Each number is 128 + 24 x the weight over the matrix's rms, rounded and kept within 0 to 255. Layers, rows and columns count from 0. Numbers have three digits each.

# layer 17 MLP up, 1792x448, rms 0.0536, rows 1478-1509, columns 224-447
153096117120136104118088150107159116078076126157135115159113118110106096154152107132139103146157127165122142097131143124091098073164125157141128128120115096120122137132148109122076135151118144144167162129140131120101151111118138131120140085135156099109096174109150154123126122159109117164103102155100161154063133130138104131145126124126121130151134109133111143135123082163131147125127134134133101152141095124147157141133094143137099148141175135118137151139103156079109136122115113077124128131149098147093135137146100138096143135162097127128148100142170120135167120123127132143163140126102132116140110083129144140131156131118132117144101136121138150129152113154106118167147
135112153124095134088131119151133178142100119146148127144078145138141145151145119163146148147122151139106136111159151136100114105124147127077120112168121125143096138080076099120133132120157129150139147093146129157099092133100153134097117113107150112088101121114168139122127111155103127125130155133151148090091117123158176092129100133142136126131120165135135134150152066148107103121151129158113106107192191171137151152142121168130145088095183117158085159115112131088185086068108145088147106121128114102141133100160139145138072106128104096114108161133130152157123136146106101136107205162126154103134143093128165119152145149121157117126111150133161116138121146085181118099115
131126130123110143119156112149104117116133109132128137093138072096115150131124131176133110104136129115107154127142154123140118141114163118139133173116128169134152155141133139162127111098122129171133151095094122102152094085139120121126117132121125121125081088135108083117137112116112150128112146138146161112139117119097156138117140116137126125093166127157162126110089110166135150133133141106125123148085135117145116151128090144087127155135119076159110152145118159145151153140105104109126140129109119131070131103150128128137098143112105116154134094149086122166130138110096167086145120158139124144150129127135119127122149111136151091131092103138050106118133123156092136133154
131152179121142143115130063110155148100141140096131112167099134223131149126117147139100132164157106112088138124084191097127110094117127164104096112164144114108123131099112133137107139125162147129099136116129114136115132113131117114143151145139120177104101127102086111138131127147143141176124154138080135095108146176091098127116111140154153120141103124107135148169097094136152111111159159140123092134111125062149141114079130116143113101114114103089156132124082115179114131117166093093145103128124121107157123139083124136158128114117151106105148143147148105107143130147144142133112156158153122168066144156129158157092118132136121140136148125147153097087164155107100120135169
145090112088112153118107155130168129134086139132162135101142098149131100135133113086090126131125134106144125128116115171144145134129135082101132116171070118148185161132103152100146147118143111110102126092092156131159171098118132113116150094128115131071172138119103146122145095117158180135146144132128122154152172154138097127108166150127119110141107152138105103115151100101124135133122155077187145130132090079143112133114096139127138126097087131180119158148104101100119096146151162117172125105147095106142140112148109145105167155135110105111099115088133128084119157146097102165156151109149112158144084138132138101127117129197089160083136120133119149142119168189103152063165
110118119126163105085080098123121125132112129128089136100068139145166118141176122091158138181097112114102101116139184140134130155140160133132074117102150105100171141146122135122112174149104160129137106103149118116134164146122135138090107135094108074121135064128135156134149143092105130126084142146095145125141146067123158154108087125131125141159170127140164099131145161100153096126151122112155129118138115119141140131148116114122167144107158155117113092135116109134147143114161151094131139111143105139150102146163159119128145165152155123132101120154132117112176077120106158131109130077141138146148134126163119103159136118158114150164088156106109136135147115093159145159097
108146122090089118100123162148117132121149168166131109128082139144159168118192133092114121135123165169123131108100134117094121124112104114118174111103129125120124081140130145123103109128163118102107093117137121098090116156114128092109147123114146152146122137149099113141167126141086150124126118146132130112111119080143117138153124135124125156083127156104159098149117146091142178141117152153180143100143139128127094117162126149150145121142120135119159116144104104110096123111066121108144115153158122116166116186079136103113122187117119134136134127141154107136132113150115107089098100104126175164163155135114083161155157135117164151101147137131104127134115155106133142161127
111167091130162146105129133102141139131139113155122117174144188150095098152134141093128096108125113118128131105123107146106119111085129114093137099133132098124151112123147121097193143126117123139087111073110164124144130098151180157068134118144141152134127105101096131105095121157096140137121125117153104138180149104136115151098146126136105167097208102166110133101169095153132159163144120144136134149118125149166167122145159113068126168142097109102116133113134093134119150099124091103114103123093093092137127092137150143150113112128119150110137096091128140140135155163178105161142119142110131096144103139136126156169134161124177110119078148169136144134124114124122127148156
141151143158118078129140123104155118118129081129149109085117096089114143141158113146110160113105124143146146146098132107129176115116141097149125169144130131179102152122128133135101090138114128125137115149139156132142165123116128090153132154122121128116164119146144105140140108114146143160131088140101130108097127118122105080132087103074133107133133090137150159091095111099140126119105158109137164098094135161138097126154121151115126140131138169109107123150079099144158190175099149151149130171164128089136134121145165140070147131146093120118136142158140092122128094117130145139107168096159109130096148110156152102102143117142127134122138102076133138124138148190102132163131
131148131134183119161156146094147153094139098098108164105125142177124159130121087134106075115118142121142100094156091147127127125143098118134124115151125122113131155163127126131147092125123132120189101119167172105147133083151150130111140118113138097192158086111101172104131154068148082128139159130137132134150155123145156143132115129157154109153120125125110109122147113140125115106099121103124146126130138141133109160147113119154136113132155169138130123127092110173149122082098138119097162140138145121115116125127129129152135156086128200121144120132128126129114145156107106096123172151160158107165124157135127137161129128104140136138103148132174127133123112169111150138120
123126088120135136170145093115142150105107131113127149104127116136124129107130117127108146112105145127107153125133125101138097135121129137112121129139138148191121122146096139094097107138137164085126139149097174119131160114133163120134166127109155119152132110114064141152144126147143183126114152123161131148108121088087140133134122146116095140093087118131141169143166182168125108113109115120126118138153149160078161143129115142117153109144115167142118125105126128140130124158107120097122116101143125147130121113111128156114147115095187161119142155144134120126123134165152163111137108110147141099104118110116133130145105108116110129132128141151162135119110096115147138082151
114147133154105122117153159139191082104147088085098113129098082158101110077165109130142055135086143168126085098108112111133110118159141144091094157097132098163146104108144150111096162128135115119089100168150143156073120133150113132118143157161144136119141115131119113131155085121107123074117111133120116113105129127152135086130158106126128151196151166129169113109117128135110154142116118112136143120127075092176126148158140117121119132150111161108122173170122100116179129159118166117100160120111158138109121093148132170119143136119129139140115125140151117109102144121150170151106127137106111115120163158143118150123144126147125089140102109102158110123107156127123110143121
105152146134139117129100123156087133098086126146137114145150146161074156133144153095127112154138173128151138138161143165121129114117126130119088142113132121097143103147119089114118121146112158145161160182136154112126128111098136143101122096095122114137131142164128119181126163145117155144110132082170168134113152118155110116135144133107136127150130102082116097116124163107121166194159143175106115123118158099161161149083129096154162141116097123107153119151097125126136121128124150124150118084153132132132084158111192108127149125124109120095078124122153113137143161180120130126145151144120135146081169108132125136133137088142107136135073102153149119096102173131171176118116
116154132096119147109125166131145148124142141101128113137132076140157146126121142147142113118104116065160098099146141115079090143132115158125148176100177145128109102182130089103114087109153133151151135116101123159134111105157103114060126112128110130125143116130110119197116088150144114149114125075171139132141160122102123135141114103120100142161112121148172135096121145105153077151161150132127116145125154097117152143136160160124124133129114166164122089132154122140175150123133143085096147151107131107123157125138092174150169135115176139080168129170159095113102153128101141137126097089152146134127165125100148098117133145087090151092111126147130131132147124136103103111099
135128152114129132114113119073133157124111097093125109105133132111145168138119148103144115096111146135135089149146111120160113083163150126120129177138164107094193149131087097096131104110122115110115081143148130114087112074142100141075132139144131147128131142126084108150122145170122155078116110137137116124109072140157151137105114091117105086122111078160117130172126147121110105174134122094126141140149171136124187170105113114150106119124126117107156123173180133110095141099170120158097111100120137143128134132118132140154149146138140117115110141128108133129115102120165148138146087135099089103144140106153118128145108129156142157141142107141130148110154153124168117102123
110144151101089115150114129145119148093148119170162104165150114146127105087145132100120141140117159154075096096128155124104115152129160124104114127175160109186132124112146186132158101142174141124149148121085149148160110104158164127146128182120155124072097115130137188122129167088101106141172077126107135144135124118107105116140102143142147098114137150174110095135140144109155090097135188110100094105082128127101124150133114141154144117174116149146096193115138150150108088149148132102127139125094089114107125091131120038111168147169169135104109128116074149146093129134083124132096177128137110128106078093141147142096148131084141122101131110118101138122169113159126121139105
092131110167126127131120094175121124167113146129173141157157147131155171115116167103138159107116164101134097155116132101108132138118135127104175166151121124134105126124115097124119079122161150132122132144167116125093135139138172180136105132164138149168086081151156098100167162135141083119107143100114103166169151137134091103113128127137111128129101126110086089135099137130182092102147148161141142122143124120098090143144168142165103118132123140144145142133157117128113120122151178141118110179119190156134162115120132150095129101156156105132138152114172152136082081070153142109128123091138098184105166138131158127185114121122116151136153093127108110103186118188148085145076
148128167119125105137111143142140170069149132116098146140082146126110128150136110149124138139150110183149090094160150158123107101159157106122101083130156089147122123119134087152144092088136191086129155083123087125121076124079107135119147130122134179137148078122180101138146125162139150153150161037142128090149125105117103149116135098139091103147127141132112144152139125153126151119088093105154079121093125167131116126149132092097160083104141108084106118162095109120108145112179142130151116119116139117144155187133118104135095151132132093145104138156117125118109111119103128107151121141158092111130106122155159106118126143134122107145159126137132202112118172191123149122149
118154168095121143154140161116113114101129088080095132089128115134152143161124100108098167111159128137097162154096138161140152134160144126148128145124103198159094142158110145110129129113104138115091157128150147136125110145145101103142130108124146142143111156122131107144137127161130134165140093140106133099172139113123118141096130126133100139128122139152177085116149138162137137160144126107135165147127154111117166138140141136157149128104138173150119129161180100093079110151133147109076115129165139115120130163139133159121137174135137145146142158149109171102080172127106097154159148148105132102100127136123094171118130144163106201116139130120123125104140136140095099130128
131150136147119144131131078151147144149136157103134131120150109150151135112109116114165134186161077114121107134100132091169161170151154163110164118166134144122128144145169100107156154155147083119131123133146156144128121129173124150125098112118119074115135170139080118157175144089123147189133120142122166152145170156177089117138114165130094139097153122134131104095168132150116161151096135135133104133134117149123100141128109101142158101135137158123155123136104143117150098105120105131156141152111133130119101122112157126124156128109098131138135126095106124101137110144103139148105142128120118125172146068150105151153104134125157115175120132134086154170091150116144062138120
095164139116155162174122104143097153105159096122133164186075110113165169125152114134142124114101156096152131088158141108155124137077128123100093150148153102123141138121141135148122109173136115114096069129111151130107102101106118106164112149136109116109122096121141093158119164105081095134132127170100130147099076151136131096117123112162124121104161163164096188091164142097097086083177129145114167121102128084117108128079106162090146165154150130145165107145118127153135157115121116072100122150120143110087106107153082112121129132119150141122136172104120184117172105141077142124137129163145088115131135127125109130132116141137131120125129150160124158160160123117124143122160
165117107154206090121130143136087176144127168106113153118138092125163101124170148112142150140105118088105116109080135094149124097170152101132117149100067139129143130116139104123134157135133169096131175097127123141116144134131150091158152163114104115139119140114126109121087186051149109098135152131127129126093123125143091093087122113122110114140118134110127156181168132105128114120128077136105140076099107145140133116107153147129155148118082105146161144125112135125087119118151154109095119116111147160094111130149172127128152106137151117158165152117107157103086123104139110154135163147120103134102104150175128100127138134117097137135149123107110126102167125147134126151092
138115130151143168125118140105069167092126111096103126106161122115157138109130132164160126161106116134110095145139118136095113061154159133127105122165123131121129136182090099133139113108154167121129176107130164124123118113086128132091145149120147086119123119110092128178117140098155158102114133150076110116130120091070129127129137116133132133124172090133129102104141132147124151134064121143139139131173176128130108100124136150136118115133133143116148161112160136104139172123098114131151114120108123070089123164133159162126130116134108109151113129173157123082145094130112085131147116148113176119127074140126122130114124095153122162126113117088120132080100138163135169134134
126143137114119086099123073142103114117157120133145144130085132124148120135131113133133105117136150090142111145138147094133147132181137151121124131097171175126102158154164078138146140129168118146126105156088116100127151113117071162108133108139121149162123163105152102096115123116161129161120149146136128105137150121132135087123143179129139118150180125116089125130099130115142140126108139123161119124101120133117100097172110130137136130173138098127124113135147134158114116087111128092142158168159113082138124101163175145076097106127149118095168120139108157128146141114103123153119080136097113097096147133112157111109139131167129137120125130138186110122090115113088168166108
136134079170154125140158115166106155110142144128125132129134138130165131084114147126072122131118143098121172159131138104112133133140131128143115098107093161150157088174115116156116126145088081121140131126128097156143151134103157165107109168098111127157110096110140129150124115086124118116152154121109141161110102127125138071165084120163162132138124106117100111122118172180158110152160119147087076137108093136129118122142084159164103116101155139118183110130155108136158123125071139095099161101082158127136122143139140132105119114152106108150128155131129158134130117157141148181158144114137133119113145149114132113111147140150120167148130092092160140139156086137135134125151
139128079142136127132119158143123177126086083128148118136131117103153102160104102161130140088131128127152142095132162171160096104124106114159111157133126184115165102174162169122105140107141107124090080156180107139142105130130100139125127173117137162168134145110132118127146061144149122161142135069143145120161121122127137073083111133173105120138145150154154129120095165119116135105135154136145108126143136110148103137145155130133118133150110133165130118132149131082132128118123084126148079109151131155150146133054103135140108117131101144141147127106167085167097114123117132144105105139115113155107128111141142127145120104118136144111120167138129155134129119169123156112119
152145134173095110123112142126118146134090120110120112150151151123110141145105142112157108120114138134118119110114147141175190100135114138126157148109120089094140111143123137115141093091154140110126149122113131136090158142152130098158137143147117143097130137149112144102128122105151122089100117129107103136094109131115126087144146130133180108112118142138132130176138081147094115103108111148127097113127107123109113118105136143156126123143098101127165106136174134135126078110187109109170137186123155156131124117097139106146102151092146117123112149159154154126146156077115134075130117120161138095139104134137170116134146120096165122142103152123102123136153121108145112135100
181089090170138092135153168107149148124102079136160129140150152112121169077136142119130143088099149170127128119169090123129122091122119113104120071135118138108138182111144119140137149132163125127134162106075137135148127114139180156132134135111144130141134145118111149113099116089114169102110167106123082107171130138163163124138138137142153158126138113143142129130133118128136154112120172114153144127167126170168161114137103136074152169108131128119112135110116108131159102123129147142061104114110100120171139136136115153114115115093128128115139141130147148152122125168130159105127095144121169096124135076133115118160133120106100148138128125154160138108127153102126111122095
136104150148138135077071108081112132135130116130078118126153118154119086109106148151123128106145144151097128115135146143131110128141130160099132140109084101152122126119172144124122141169124087146107097127133159164137086096184117123145138157163099103117131110140106104097158144132138120139130172130059207156172142166126113129150219124148082099148115094103109141116151109129167125092185162136143093153180129149094130154123107128144133153132130143170122129111133111133141107121098130129145153109155125156154108162128112125106166138101144125126161150123146093087134123113111158147122075098171096139086169117116103141136171141113152140135126111147142130106125177137100090074103
140122140155147130103116118133138112161106133148148097164117162122135135119134108132112117124110135128101125167149115120118139126142129120100094141091171129131161176149132120156117172123115094116144111115104141105110101141155134160125181147153137136139117094122182149130095152102126161127092094138144092131090095166109094141115149151137068127133170114141127104097105125116175090099145119153124146142125079137148111141123118149150131140137093113092174097145148171173117126108133109138133166114100127115116133144149097137128125139112123091153149179150117091170142145082097118101153167119133084146122140107130135140073123119073104093104099085128103111120167093137178143159086
076139124123134119119127138138126143128139135110153115130159118147141114154120125142086128132123153159127142145151094188116136165129110136087109117169120145132095123148113143125125172128112095105146150140147121108110133136146108136117083146141134182086110145116128140140108122151094092086121097161122145169135152129118082091111157123102146095161155095115150129115133127098102103170090130127110119121137091124100149082128133129129162139123180120177151146134108078110124189126093157119126103109104146144128130119133147121115138136145150113144128111128159150157124112169129144105093130133165089107147129117167110105132171133133128132116112124127172130141116129129103139112108
137123108161124159165154112137147122146122129084137157070132113135143117109111126143107155118144117110142127156165127103116100124100186117132181131124149161164113103129135116127139118109112125137109162134126133110113170145097143087164118128158116138142138147084133183113140143138093092094158108137116131096152117146144154117142109120105103147117149131139133103125142117136077125124136154111068125166085151104154124156138100108132168109138132120098109155094123129111137130125141103137112129068128141123102120126110121132150122084145167108128146105152153048122115104128132136160133120091159107142148117114120134099107131090129124127134135118141123138146109154132153127151110
# layer 17 MLP down (transposed), 1792x448, rms 0.0869, rows 1478-1508, columns 224-447
103130139144098138133156173093105145153146152113127146152127101145105139076145105128173087110153145078148167088109117121151115099105085146087166187104079070113118104149160152127131126115112158148140168119137090104112100112176136125113114130121077130146131130141154116101127098142139134128156146101170094138127119132147121140114093160112113112125115155173150111135119132153103127139126094127170181157109123129173114166107178104112108127108113158115129120093119113136086126158141113092137084119166122183108143155113139135076123156157110147107100121103119137103151140120141119099118149130175110154161125126111085122150179140120117119100119107149105094095140115096103083178153
133103142113116087128142121124117103136103149166147088113158107099156121080149110092199105094103193145096139132133164090125105149105144114129173151145117062122162130138103089163166108123106099085118167123141128123092115140100132129171162111142150123125130110099109119135149110086101178126148137090132171130116112123146116141108169111137112126132113147069132183165095155157155127085146107117141114120116144133125126110110092108111104141140167135145137149139108156148186171135117171103129152125142138120129155144136151101142117134146125092115144132108156150085102133134138105149118165111124168098084164143159088140109136135146110134139147120178116104107097149130100168082134
117153140124144120114118101127111141122126110104139134097090123134109066089160153115124119144128135147193115122150144105135116160126127129142122135143095139146104117107188128110134121131111106156138125125094155118138183127140103141150139132142126090160111106141142163164108152119144117087111096174113136117138148138116137137073181133122099131122110107118120099152145099128150151131124131145089115093172138158132104120137127102173133117085082119146098135112154148101126088145137116133103115122115094157156117140119142146157139130111105152139084129098152094149156134139136160148102121115103096141171104117115158142141130151078104118117119156115117146121127107158112127132122
158175133119129131131097139101094120150120085093091153130127126160097093120125164147087136149150128128167120160086118162147120127087148109151146143084140164107146082118149133095145148115074099079123135169171129146127145132150117106107125116124088093150146099086167127071124095121114112124143092146155155162122138106134120143144127124161126173099128162123133150109158143106104155128138105130117106125149158129132158160131113106124102153093099103111150151123121181164150138092129085114132139158137132114113166129151119124075140084112128144088118136120138120120112101116132126109135086148140160145160141145115102119161162126164101115159142104153126175160132091143116138130123
115131162153082134160128151111132146102180138092136105114117112154127138098136127132130092131130085134139133113139124099132120143119133150132158128096097101111108112135153146121129075121082134190125119156109080155125116111099137115136178114151190153154135120134123124135165160149138113113148144067133125151179139134146122164120165100111105150141103092138134156099132130119097114103082148129090119101137154149134110175073165165124120114150153138179141116144103139170122178136090105132115161088112121109124146135134139146118132109126132104127124121129140089118115171176165137127158116093115112149114095126116108131116133125143079160112124135159127100101087105095099090141126
109131105122132146137142140116108135170134116152171139154165140117091123147109131144165149092089173106148158095137091143137125104135108131128119079159078144106121139143080163117099118119118166158137096079118120135146129140107149134142138162105087097159150121154144101162133106087121138105149088159079119128142147094129114173133131144167145113124120115112077086112123121127098120141140093098115139144131152128147151128127127118174122130144163117112142132127120118161165108125151112139164139091134143119135131153126089117144119105116165163104149117157141143109108126155109132149123131132140162173144106114139133122133096158130129139157124128148139097125155169140116115102138
123141166145138142101111089098132144144139122113125145124108139109098152119101130110160100163137126118156072130136176077113135137137142147132120118149154115169137117098130127105149141137139123147102149104141136127127098134114151126117155131125160139099133119128115118130133125075175126123109112038107153153116141142106110122088125150123120099132144135157108110119124142122094129117102130104141141154102119152143125134108157143147064117137120103115113086189134135147073103164181094146127113057126112120136129106127131146098132127169142089118122124161127110142116121116122118171131115147111123137146116127098147130122128109129102097161122146148142100082112098143131154131138
167167085138150089173173169101154194116113101119149100116119160098137112110152096146141133124125125134099124184125122165132130137097153137156124138152131107133129105100134136101108113125139117133147179139125096140125103150119107131157129113185128138137094142123143147121129160121121069139131137138115082146127121117183074162171155145096154159074117118117144097086062079120121139106134097171107141144117128108142155088138119116130165135159170085132135110141125106113124140111118101113142116120093119143104152125091098132128094142100119141111083134106159109095108143149074094175149150122144094146174173138123091122116104145099128109114182154131142130134136166155164126151119
107123169107133127126135141131118159178137113148129121183131148111158158105144100097147138140141100147082110151112154129110131133169124114155073115134081139133167122090118093119159111100101100147082140137127166171078102084133135139114145122108116108099165098208114090137057136116084140160105127159098111120117120151148115135158150128121125149114153144168082120126086092154154112097163084116161120124151108068119153110117101129112139138129116115119165091097090124115106169106144111143126145134135155158085149102169145113156135165131153130179103162101091128128138119115136111105106119154099113135128133135117106150148128099122110165127141139141135106104135105115144098094142
115134145142146164096150163124117131128126129146090129145139096134150072161140116092141145137111130141134085141122156167158129095148143124126146167096146125079102126156102096136117152120116161090142129114132135139095171117091123075146126143180136134115128127140093150116109133143120176085116143104178105119070130161113124121146102171129097140148082139163144112155135174128120092166094091152104143112118127200061127144145105147136172091128104150084130131121139149120096131190165119107151115098115172164124122151150114074166089162130126130184116137120163087122134125129167094098105115156114133153153148118080122132131159180171135110147113120083145102116146109083107152122134
127120181135144138141132092122142132148101121175161100107147107136111145152118116137112080151127112150101096097136134139123139092101158100158111098136117112120145110122118092135145163099079130142134149154127169125108116130149110143102107125094124130109123121119078124131121123108139118123190104093139131092125082167136114109107097136143104098147131159080174102135141131127131128107151122134179170130136141113131080147106186115121100104125139161160060128143119121122135114132161104094142119122162131129157152114163121126104091128164111138110117151085121121108137099110119141087140134130129122107164112130126154092141129136112149090144135118163172155148147154158167126131127
155147117074090142117145131145139166110095112107109128102110138158156131114138136119150116162147169151147110149133130138092095160148079145107171121133175125106108130176142114128139129119151152126146113125151069170144123114102149159136125137092080145091138146103127128137098132126149052148144122156126135081093128112132115125120096139115158099146157081113097157142154100115125131143153139133121162074096166082129137116105084141112120115101136136106105106118153125101114068055135123136138098167175134075164174100118114133151157119123079127141120115142135131138081083149121111126096135099170133120084103161164128094117163128121161148116145157152122120131115115151160136178125
131151127117121132153148165151108152108123077137176159135152131157129114115150149143136150130173108109118168141119133108162130145124119146160128126101124112110141140160098131109128098119114122126152135109126110119098157078097124100140137143168107156126138131086117106146191109101125148152135150103165096135097131186113176138160157142083144122078111121140149105130157108098141108098144126132126130127112175152125148130102091071162147171161090131093128082110124148103106095123204091157175155115115131127085131139133139141144106168127143087118174140149131128130136094178171139099121123130149126114161143117102156168112151073159138140109128124114122118146122065094138085096151
160130128102136114166154147096118121160092137137131145147150134134168134159106102127146153112149107157119117178110154170129124147139133082136187124169087149134125098120140107155134147119126111089104121127117126105073128082140087134144140142120159106149123117104113125118119100107115141131126118055097139112139140127128097107159129126103142103139138132141136114182122137141104096151111151102119093157165114061140149152113097127153150106123142181135097119130122124110143163128114102145129166173107104129130104125132170089106145132113090051151135114127151154132116120130145083139145152128160095124138104158134157070128173099126150131134159125141145115083130107137117150130094
097122118140112133113116092115112133120117141143150117182127141192116155113162150112147130119147163138137139152070132159119148074131139133132069118176132151104131123114124125160103108106156133090137175158115155108133128154149161083128128107140133116109134090122150114170132088096082131131122132090112120103128162138130116113132113131108161132106111131084131115144134132135157118132137155099147144123160094161172094143135109130163122192089147127106107112106148122167130148126106123143194104154111089169158110122118132146141113101126153125127127109154113129118118099115127116142139153156058148151151140149144118085145122118148152167163164139151098171149129141109128158139083
112116117159137167115157183132116160151122151119167101098073134109059123130114093132114136104144123076102124113121155093152102175126130145100170101125117099107095130129129166122112149107122136113174074171069141124194095145161097104180129149103116150134102138131160091117127087152119107083103131139127163136146114166123175102133123142154119099125141073109105126152147115103147119130123131113133076133100157188108038080137144123092119138080174150131141151132134107100116113122143117123134150100106148106120125080116106157121132117137149117148175118130150132125137154169149127129103097164129093114121168092160150119132137136150139148102152177119155098130129164120127125154106
112160151151124131091192090130132141075156205148074113145115162108109105120133111075125139123161115174107113061133124118134108160177121157110127125095108174109177112131109119134054122151148137142128166164150156085146151160119155088178080129152133121133132108058143106140098174164118139136069061145076135135136138120149138096091130111098142144139138132118109126124140105090152115082113110105106143137107088124132175128129081074157110168087114116143150126131168131113126156184062111127171159147122172119144176156122122152114152180140157084139168158139116113137115117135141151130093115085148191127150121119122114108161134097118117165141099099126116075158122113120115100153167
116121124147168092108135160107098105093142146145111180115117144106108115104076166111107148104149118129099113137161154089131080159125102142207165156084109123140152109112123105126100131139119133125126154163131124145096156108125115111155129131080159088164174134105167097125052109093137112132112079096132146107137085136124135117128136112142152140134115130105166142136146098092183103124136126073058140137169147136099157113143164130138082150152153115138107116132183116127134183086100189137128099136152108136145162119138156080138077148108138126151098133126139124132125097146154073137130114092141146120134127145153135154125077152081094136118096185066120107179170099095093109172098
120086064127138154144117103133094145144129123159113111160180098124100121112115124109131104159157097101129149112110118095131172118135129148168150132156088123074123103091135115158104151130134195135119175170088148079122137110168130118147128132103169086116175114107109123085127128121117149122136135078110134135114162122147120099140145145106107101140133120131137124098139110116130136133085133132081149118124116119124105075109142146125121197140119155093097120085137116135142150139147105107117097127125129116116118165137100127172158126128150145104176123162130120122167140110145163122115128149156145155117120132100130112109179176111112158125163139123091147088116108154151146102132
109082118109133144131102113143129128165130155136135110062157108098132093110139130099130148127100130132139099143122083123121145148113127136168134112146143123104132144110097103159171144178132108120108091122122117138130124094117102138165137134127129163077177108165108125145113130169111092115153146142126157148155125107096170139103110102145112151169159107153129095089155142164110100192069132132106147148125129133096108114128128168118119080129169131118067122141109164105096140112149149130136118126124137104090158140137122131171135115126103095155130135114146112169142125170153160125157136154079122144146143097106108129113059164123147226081152135123184116149126151153105150129093
108137090139127171185120148113120118088129116163152116117105144166114147127121108125126145157155147071154114100119132107133127134104116059176125125146087099151139147109119116120123143108122130145112110078130117148096131104123097151167096130097098178126142116125104140134101108137154133113141131135154132132131120101097135066128133128112141122151138125126117120132123068151122150141076117113141160092069132120132104176117118093139099111108109141164195156119125126152126107130119129160092145172154103071182139085112165163129139123194131069139123129119085150148128165111138112106145116157146139135133092124128112126182094092069176155147120130157151110116135139095128118077121
141125112138118128141119152127175156148177101125136126123096164112129121132111137166115138148110139141103128146142149158091152116093114118126122115155168127176131124129117151090113122116103142112115140095127116117151119139094091154111148092110111116105111150150125211118113133151137118112088134152075127104126073120131096152075116134117115143144148152139187140092158082140148135144089181135153137124141115134162116138131136129146122138090149117140136132095147108094089084133109150131155159152165131155147119132122115090126137099108115151140069092095123107140146086144137149130166090123086162083075158126117134121107105129120129116111084075089135108152129134151153146126132
123132113106115132107147127144131191149131105097109153112136101089083126082158131128163110117167123158118113105125143181128175126134113103122114119100139083146110129102113134115124096147143123086152110123127113207131127089128169116132093149150164149157159121162175125128146178115154136145139100139139163153090169146182079129138124107123145108146121152178126152143126134137131118097163132129132119153099135157175168117165132120092170069124117147064140118160101116130113194105149120119129133131147134178150117142131126113166098117102169124097097105112106119138146121085097121114169128102120101133139131139114146118135129130139085113122166142132111117126134106144144119115085
135141104124120161192145136137092135168138120113126145111162141098150124107118143121082132100119152097110167117154121173073135148112131080127147138166158089146155137147103137135133101184127130103093127115097076150097122122128134092142107110108100113129132086172151144133134132045150104142076128160114151113109163130103168141168141145089138119143149099105138092146153168173166137168132115122149147170120097121097146148132170161127080138099126130099162104155116129121111164147113097075131135139140178149134178146124128144122107111139133151111154132182136116125152089130141146141120134140128126136145106179096136072118160152112091130100140123145132143133123103144130114128151
140121082136157152130096154107118143133110108145096150129132084133116171158178111078157104129098152153088120110163106119142141110107107136111120090133095157146082118113123094128111141112142133147062110147147128111099168136163111145138122161134172132140144135109139107156102108122092172153155140119113190114130085139118100107128124097180133095167151171071105129187145115152110093152079153121125111150148099146146156111123128119106088134069101131101172108129127119137078139129167127144137127162146133174110143117119162146187149118134095137137137141086143147149069157128134131141138135116162125094133128064124078147133114133103146097108127123105140134102158106128149151155109
108147166107122170116132136114173117133127108131154115164143124139110127117145103122119081164125089114139137157145148140101110153112133098147139138120119149133089178110127128110107139121139123132117122065120113144103146131149138157187153137136102105132126160159141143176114108132134159126160097101109133104107147123134149163165124135124100102181076112086184108135135132126162092149118134151143150123130080143131132105133160160098157121158109126116096122125110109146150117129148134134100097129103150127115130161122094143131145127127117149097138121133142151164120121085086154137161125147149140132133134142109146098080166082116155133180096140113130118080116133143146152096117
137159131144108122154125092091128101125152135130151117112115143161150112111154128123107137091129186124103116134139152122134099127117158138181120137153142110131122111128161128144121150093080150107107145142140103100142103125115092122171155113140138105123077092108111108123147113105161139164130130124109129133113125163153188111130129100153138129166158134109146193118121126122163118132140140152141139114152117166159114123133136103151120161154115110156093124108119163156140118160114129149141124105132123109104129125126131119131170131134104143149130094145127118140126121145114117108155119149159091104096161111135131137111137098138140123125130158079128111146113108110129130157094
134114128162104137145111137107129119136138117172174123133112079149149142121142137154162120161114108133103168126138168154124128121092140097169111168147131139062138131092138121135163154093126108123105124115140118158125143176111155171120110164081104138112123142099091123138150130147109110095103139156144129125122130078110107121140105116123156120183142117134106159144128129170109146125108169165112112173130115121084149130112132135143121136158145068131174126092127112116107126121192175120204145137162115137118138148113149120138121117177153101082132120106140081137131122119132053135133125109126137166163138151118087148046138158099117127175115171127133120081164108144180187117129
142099143134141111099156130161112128134092117139124126110127171161116124140121133125126134146149110112159168165128146117156147086059122132139083151125134130103146122095058114128129130141127124097138129112162124146145154124143159127120092080121122151182148125073172084120113123094120137096130135150149148123126090125104139134143095128075058134142140136119121123142146173184146098138167107102111136143094144146158108163099123122087119158114126107162166118150169143102175096151143111122144159123083144152108150108145121144132088148109097101142130125102127119103126128144119138159148165062115081105141161190176170161083131102087096135167111095164074161152121121105118182097141
083100132139150123142134131114147112152153149121119118102093099128075109079135138089115129157118121130115066109137125154108143170136117141128115156171117131143106160136116101104149107098118113170120096133120091118092109145142134142140126093155147170156101128063154133132168154162150153157137090154153142118118132162114134119148142113103138111086123157175105132172144109094128100151119130163158109092134161127101156122154142126108157139157146135161126077131107116061176126113100143094114121093155164131120159122127149116090120115149133178139101117151187175116157137158134160096113127174118156130085152154192163121131098125182129145132125097084126136174134092082103116144137
153134154125151101156125119140149118125141108140118121086132103127149104093122096175120142123118146114109166144148147138145147128092137118102136099126147120156145125136108134118149114109122114127134184123122126152120152128146149131099085147125107120090127090110064111131141097145132108110146144147131184135143105116124122143158110111087154156140105107140141123147111129120135146081128128117135123143085107119173154134148122132106151149157139131114115143137148128115119103101128127166166139130124082153164122128144093118158121107143108151181107104087131121152149147116106158062145152109163158183116114112145097138155092152123111125141099086160107162195117153123159128096146